{"vocab_size": 2048, "tie_embeddings": true, "parallel_block": false, "lr": 0.00937, "lr_head": 0.0108, "grad_clip": 0.5, "seq_len": 256, "train_tokens": 119700000}
Each number is 128 + 32 x the weight over its row's rms, rounded and kept within 0 to 255. Layers, rows and columns count from 0. The size above them is the row's rms in percent of the matrix's.

# layer 22 attention query, 64x64, rms 0.231, rows 61-63, columns 0-63
size [ 93  80  89]
[[157 118 172 124  90 110 155 186 152 151 120 112 156  96 132  99 133 103  87 158 178 124 178  91 172 113 116 141 188 122 138 158 124 150 123 144  86 121 133 120 130 153 191 186 192 171 171 126 111 172 171 168 109 156 191  93 157 117 124 159 100 166 144 158]
 [157 164 142 155 131 178 119 120 159 116 172 141 200 127 171 136 108 143 128 173 140 179 159 114 152 117 153 123 194 132 172 168 109 137 101 179 168 174 127  73 105 129 128 121  99 105 186 121 146  77 175 155 166 101  96 128  87  84  96  75 120 152 127 102]
 [113 133 156 132 136  94  64 123  60 128 127  88  64  77 107 119 172 142 128 155 124  90 165  98 109 144  84 128  89 202  73  69 163 121 127 146 120 100  78 122 169 123 143 147 116  64 101 131  76 137 131 114 149 138  90 145 136 147 129 128 142 189 145 161]]
# layer 22 attention key, 64x64, rms 0.246, rows 61-63, columns 0-63
size [ 86  80  82]
[[ 93 200 176 145 133  84 125 144  97 139 123 201 111 162  86 141 119 120 162 139 116  87 137 185 136 103 104 127 158 145 175 176 114 121 140 130 102 149 174 147 129 114 167 135 177 181 115  94  82 119 129  83 111 150 131  81  99  63 125 149  70  99  90 141]
 [133 114 131 112  72 159 160 144 172 146 120 104 102 175 133 165  54 139 178 132 221 163 130 113  96 181 170  65  94 141 130 109 127 166 122 141 147 119 105  94 151 185 103 108 146 118 178 102 153 158 162 147 126 125 119 103 136 141 136  79  94 108 136  76]
 [ 65 134 123 128  98  86 111 103  82 125 141  81  95 168 143 103 167  98 119  90  78 103 167  90 132 108 101  79 196 150 132  81  97  90 163 126 114 119 134 175 107 140 153 119 179 125 115 104 108 117 100 162  52 110  79 141 122 104 114 153 168 177 150 161]]
# layer 22 attention value, 64x64, rms 0.429, rows 32-53, columns 0-63
size [ 58  56  56  58  54  61  50  59  63  61  61  60  52  57  57  58  63  53  60  57  53  60]
[[180  85 142  56 113  92 162 115 126 109 158 135 117 116 124 119 124 192 150 161 103 195 137 120  88 143 150 108 100 112 109  87 181 131 112 140 183 155 132 120 116 146 145 182 124 153  88 188 183  95 136 130 119 200 201 131 127 106  96 106 101 127 143 121]
 [135 116 118 125 122 134 143  70 105 156 187 170 129 113 145 112 137  73 101 131 101 151 120 145 114  81 166  99 177  91 110  76 185 143  90 134 150 114 122 178 159  75 137 123  92 110 135 138 121 130 152 117 130 188  82 148 116  82  92 170 166 169  94  45]
 [131 157 115 151 101  74 135  79 138  99 148 143 136 144 170  21 138 182 113 142 142  90 191 107 131 145 121 135 181 133  88 184 129 154  97 141 136 152 164  86 102 121  92 116 136 107 170 126  82 129 144 133 122 179 209 118 108 150  79 132 116 139 124 109]
 [113 180 135 115 107 110 107  63 142 173 121 134  90 131 167 168  94 136 155 100 121  67  83 116 193  60 164 157 121 154 127  82 132 115 120 121  99 106 134 112 161 115 136 155 126 109 153 146 155  89  98 132  81 121 215 160  90 105 105 124 146 101 113  61]
 [ 61 127 159 103 123 130 116 168 177  81 135 125 101  89 116 112 140 174 125 184 136 202 124 132 147 110 138 167 133 139 123 122 126 198 122 152 104 145 171  94 129  83 164 142 102 162 145 105 175 136 158 108 172  38 133 120 124 188 174 149 134 141 115 155]
 [ 96 111 108 168  83 165 127 173 117 117 174 129  81 145 139 126 111 134 170  44 128 115 125 143 117 116 152 122 153 103 136 103 116  89 155 163 125  88 162 111 100 143  98 168 116 100  83  86 136 146 177 184 148  48 181 167 145 116 164 128  95 124 190 157]
 [185 161  84 125 105  53  87 124 111 136 117 107 156 167  59 167 148 154 162 161  85 115 118 123 161 110  77 138 133 141 107  15 129  81 143 177 160 123 110 116 117 141 104 128 132 117 133 181 111 167 122 110 127  64 121 105 135 136 118 124  95 150 121 127]
 [117 141  76  99 162 135 150 127 148 157 108  98 176 155 140 104 166 159 113 112 115 109  90 121 154 157 180 131 145  31 145 119 111 170 161 126 109 108 143  54 134  84 112 117 101 132 103 147 100  94 212 133 143  68 116 135  77 130 125 154 146 168  82 111]
 [152 101 126 108 109 147 126 103 127 162 129 124 130 111  77 117 121  98 170 101 146 133 120  82 184 125 112 168 133 159 125 182 131 137 119 129 171  82 130  36  88 191  85 154 138 164  99 164 121  79 135 189 170  97 147  91 128 105  75 170  93 138 171 149]
 [200 130 131 137 124 165 118 125 167 100  96 119 139 162 100 167  71  98 145 173 131  74 125 144 127 114 144 152 109 120  75 136 105 175  82 119 130 182 134 163  58  95 127 135 102 101 126 150 184  92 188  79 119 124 153 162 129  91 113 105 131 173 112  64]
 [111 101 119  92 153 136 112  92 111 111  83 131 112 115  99 176 189 126 117 122 146  97 115 162 156 131 112 136 122 103  68 122 147 107 120 171 142 189 160 145 153  78 130 140 156  89 138  98  63  92 193  84  71 106  62 103 138 108 180 113  77 160 102 144]
 [107 106  86 100 129 204 106 203 124 104  83  90 128 137 190 134  88 131 139  97 141 136 111 119 121 157 171 163 105 138 176  91  56 107  91  77 137 154 137  82 150  68 124  96 156 117 140 130  86 132 128 185 111 124 163  80 132 144  84 134 124 121 103 129]
 [ 74 132  99 121 110 108 183 108 172  85 130 169 170 157 138 148  88 150 146 171 173 128 197  93 133 184 120 156 108  74 164  93  72 151 120 152 160  77 120  76 152 111 104 169 118 173 103 138 108 122 118 143 159 151 129 116 118 110  78 122 112 118 197 127]
 [151  94  82 174 155 108  76 115 109 120 165 167 134  78 107 148 134 171 111 133  85 148 140  74 138 130 112 160  89 126 168 184  84 122 100 103 155 111  35 156 116 124 157 162 117  83 107 112 128 131 121  82 107  79 147 113 157 185  92  73 115 154 121 115]
 [113 137 135 124 133 132 134  98 163 152 159 128  76 183  81  99 124 106 109  72 144  95 187  60 171 111 117 125 114 165 113 131 110 143  74 140 164 125 134 117 141  57  96 168 131 144 189 150 107 113 134 164 140 126 142  92 143  97 173  84  97 172  50 132]
 [140 122 138 155  95 114 113  90  97 116 137 115 201 105  93  85 120 125  77  86  83  86 111 118  93 135 112 161 138 181 141 132 126 119 155  53 118 148 144 136 146  46 125 147 119 127 105 109  69 106 122 109 222 123 106 196 122 144 129  99 108  98 150 128]
 [140 125 120 146 164 120 143 122 140 127 193 123 238 128 163 143 180  68  96  91  72 133 141 145 146 149 104 130  95 126 100 148  94  44  83 136 131 138 110  32 139 115 151 132 142  92 111 109 155 105 160 125 115 158 140 128 134 136 123 141  91 147 106 154]
 [187  95 101 151 160 143 147 155  98 149 129  83 135 182 127  90 141 157 178 150 170 118 149 154 175 145 179  96 121  80 117 156  64  68 140 184 125 100 105 152 124 110 140 191 134  94 130  97 151  72 108 129 166 138 115 119  82 105 131 145 101 173 130 178]
 [143 166 133 129  93 126 122  92 164 120 110 158 114 120 159  99 130  88 184 111 185  75 132 133 108 118 137 166 131 108 138 132  98 128 115 173 143 126 109 161 152 134 160 135 133  95 104  93 173 195  69 138 147  90  60 123 180 164  81 197  73  95 103  94]
 [145  87 150 131 178 146 152 131  62  89  94 138 134  67 200  99 167 107 117  78 101  90 178 131 139 118  92 117 178 137 133 150 146  82 147 131 154 109 103 127  91 159  96 140 130 136 125 145 145 130 147 114 194 129  78 153 156 111  97  72 190  82 140 100]
 [140 129  82 135  58 144 101  73 145  85 120 125 146 105  98 156 151 115 103 168 171  90 133 129 113  83 122 186 117 133 158 154 140 122 101 117 140 157 107  81 124 122 169 165  97 181 140 131  99 132 150 113  77 206  85 183 162 137 123  83 102  67 152 156]
 [111 155 111 155 176  93 132 177 175 165  82  15 140 115 107  91 124 165 118 184 169 113 100 155 130  72  71 150 151  90 127 128 143 124 115 121 154  92 145  84 154 140  94 129 160  88 175 156 170 135 144 151 100 120 134 136 115 157 108 150 128  93 153 147]]
# layer 22 attention output (transposed), 64x64, rms 0.364, rows 32-52, columns 0-63
size [ 61  61  67  67  65  65  56  66  76  67  59  69  64  62  65  65  71  57  67  63  62]
[[183 155  68 197 138 119 176 134 126 122 109 152 113  81  77  98 153  42  79 133 157 119 116 125 107 148 128 122 142  96 141  89 140 162 170  82  97 156  75 181 112 136 178 130 101 136 174 157 114 128  95  93 104  93 136 157 168 106 106 127 122 151 109 154]
 [150 119 148 181 144 137  68 137 185 122 153  71 168 111 127  53 130  73 158 133 137 111 114 115 140 136 135 162 106 160  82  91  89 145 140  76 174 157  42 145 136 193 151 120 106 105  99 141 127 152 131 124 173  79  92 119 110 135 109  92 133 152 102 144]
 [ 67 151 125 118 143 143 100 107 151 149 118 120 157 136  94 158 233 133 118 124  62 130 128  97 111 115 136 184  84 141 185 175 142 143 115 130 111 155 186 190 128  89 176 110 119 140 108 143 169 157 110 162 159 134 133 144 136 175 103 186 105 108  91 119]
 [103 102 132  87 100 176  96 114 140 145 125 108 164 128 129 110 117 169 115 159 135 152 154 161 127 169 114 128 164 117 105 122 150  79 113 118  83 104  60 152  94 143 187 107  93 178 131 162 116 217 195 205 157 116 137 166 150 150 127 153 159 108  91 113]
 [ 72 100 108 117 167  87 128 150  93  68  98 152 143 143 124 120 135 168 117 160 183 103 141 108 204 117 119 114 119 153 149 150 176 104  99 144 144 128 138 117  59  84  90  81  77 187 133 164 119 119  81  93  99 127  87 121 142 137  94  61 115  95 113 118]
 [167  69 121 130 167 134 128  94 139 157 110 112 102 185  99 135 126 133 136 221 127 106 148 133  86 135  97 145  89 120 137  92 169  82 116 136 116 102 109 122 153 133  80 158 117 138 121 148 139  69  98 140 126 151  76 192 153 113 158 117 170  59  75 181]
 [125 122 189 105 139 153 167 136 127  81  73 112 113 158 171 139 144 104  96 102 113  82 107 142 129  82 110  82 101  99  35 129 158 115 118  68 154 145 131 153 158 114 178 122 125 122 133 168 188  93  94 178 144 142 131 167 125  81 163 132 111 177 170 144]
 [103 137 170 149 152 134 160 109 139 135 118 126 106 151 138 121 125 128  94 190 105  77 123  91 118 105 148 124 128 165 162 139 135  60 140 126 153 128 155 169 137 135  69 100 124 151  96 109 103 186 138  85  91 203 156 182 114 160 146 136  52 199  97 168]
 [140  91 114 147 123 135 165  97 121 143 147  53  92 130 173 152  83 113  61 152 131 146 153  89  59  99  96 143 134 154 122 186  63 116 129 111  75 161 113 162 168  92 133 159 101 133 120  66 172 160 130 167 131 164 147 143 108 136 129 160 132  98 159 171]
 [ 85 181 146 130 136 115  74 100  87  94 127 138 185 164 146 137 130 148 119 164 136 131  83 149 145 121 159 149 129 101 177 146 117 147 202 100 154 118 117 125 173 134 208 105  50 150  93  93  74 137  98 146 130 194 162 136 159 127 120 126 137 127  89  93]
 [100 121 161 139 160  90  90 178 130 110  90 153 122 146 103 102 121 130 148 106  96 161 182 146 126 140 153 161 154 213  89 145 126 164 175 118 183 136 140  97 158 179 129 115 170 123 158 168  85 139  94 127 157 169 132 143 181 161 147 142  94  73  59 133]
 [139 173 136  69 142 125 161  88  88 123 177 139  85 152 200 181  83 167 113 142 132 116 108 160  99 136 124 122 105 100 123 137 106 130 146 151 160  65 147 129 130  97  78 128 211 159 137 142  98 135 128 105 141 164 110 169 164 161 104 184  69 100 154 130]
 [177 170 194 181 171 130 134  86  80 150 129  99 107 124 110 145 117 136  40  88 105 140 140  90 143 140 130 107  99 116 106 137 111 140 130 183  76 175 135 165  85 129 161 163 110 185 129 109 144 126 137  99 132 135  67 165 114 103  74 136  84 119 172 124]
 [ 66 177 144 149  92  92  95 116 146  79 113 154 165  85 118 135 139  94 138 108 185 147 155 110  94  98 109 127 103  93 125 186 109 106 125 113 154 113 170 106 146  92 125 158 100 139 145 127  78 132 118  99 116 135 127 146  48  71 107 101 203  83 183 114]
 [151 146 127 111 131 135 152  91 146 150 141 101 140  83 161 101 129 206 156 125  80 106 113  98 116 100 146 111  76 110 137 174 104  99 163  80 138 156 133 124 126  91  87 110  97 125 163 223 163 150 137 189 171 129 100 149 119 169  88 136 163  63 146 159]
 [132 182 162 118 108 150  86 155 146 128 130 137 140 173 108 112 129 116 148 152  96 154 138  98  86 117 134 112 156 131 142 143  78 119  47 102 117 140 171  95 100 108  89 138 124  75 139  60 152 153  58 135 133 133 100 187  72 146  74 137  97 149 103  58]
 [208 164 103 143 133 109 121  41 124 117 160 120 139 160 136 153 163 109 137 142  63 141 174 109  69 122  98 156 141 210 151 131 120 129 115 133 116 147 109 111 184 106 132 133 123 107 132 179 121 187 131 109  97  79  95 145 117 180 147 160 176 135 162 133]
 [173 123 120  69 104 124 140  49 141 162 118 108 121  95 132 138 133 147 155  95 129 157 135  97  93 134 134 134 142 121 101 117 112 111  81 127 145 170 122 145 174 146  83 167  68 165 152 167  83 161 205 129 130 120 149 150 182 108  85 175 133 106  78 198]
 [114 143 168  76 200 143 120  96 109 119 136 120 104 102  96 126 108 162 111 129 138 113 142 101 167 172 155 140  91  91 142  97  77 150  19  96 133 127 114 125 120 105 140 118 211 153 134 154 143 121 156 125 153 111  82  40 118  91 133 122 138 144 155 110]
 [166 119 149 124 131 164 113 189 147 160 118 117 104 121 150 150 135 175 119 118  94 180 111 117 142 111  74 156 100 137 158 106 149  52 127 107  99 140 119 122 146 152 148 183 200  97  59 128 117 147 118  33 111 117 125 129 140 126  75 146 165 155  69 122]
 [188 119 195 158 142 184  96 174 109  92  57 160 180 177 102 150 139 106 120 124 103 177 100 118  91 139 120 101 144 131 153 164  80 171 139 145 123 134 145  79  86 119 160 116 133 196 119 149 104 125 114 122 154 128 143  71 151 142 143 144 133 103  94  70]]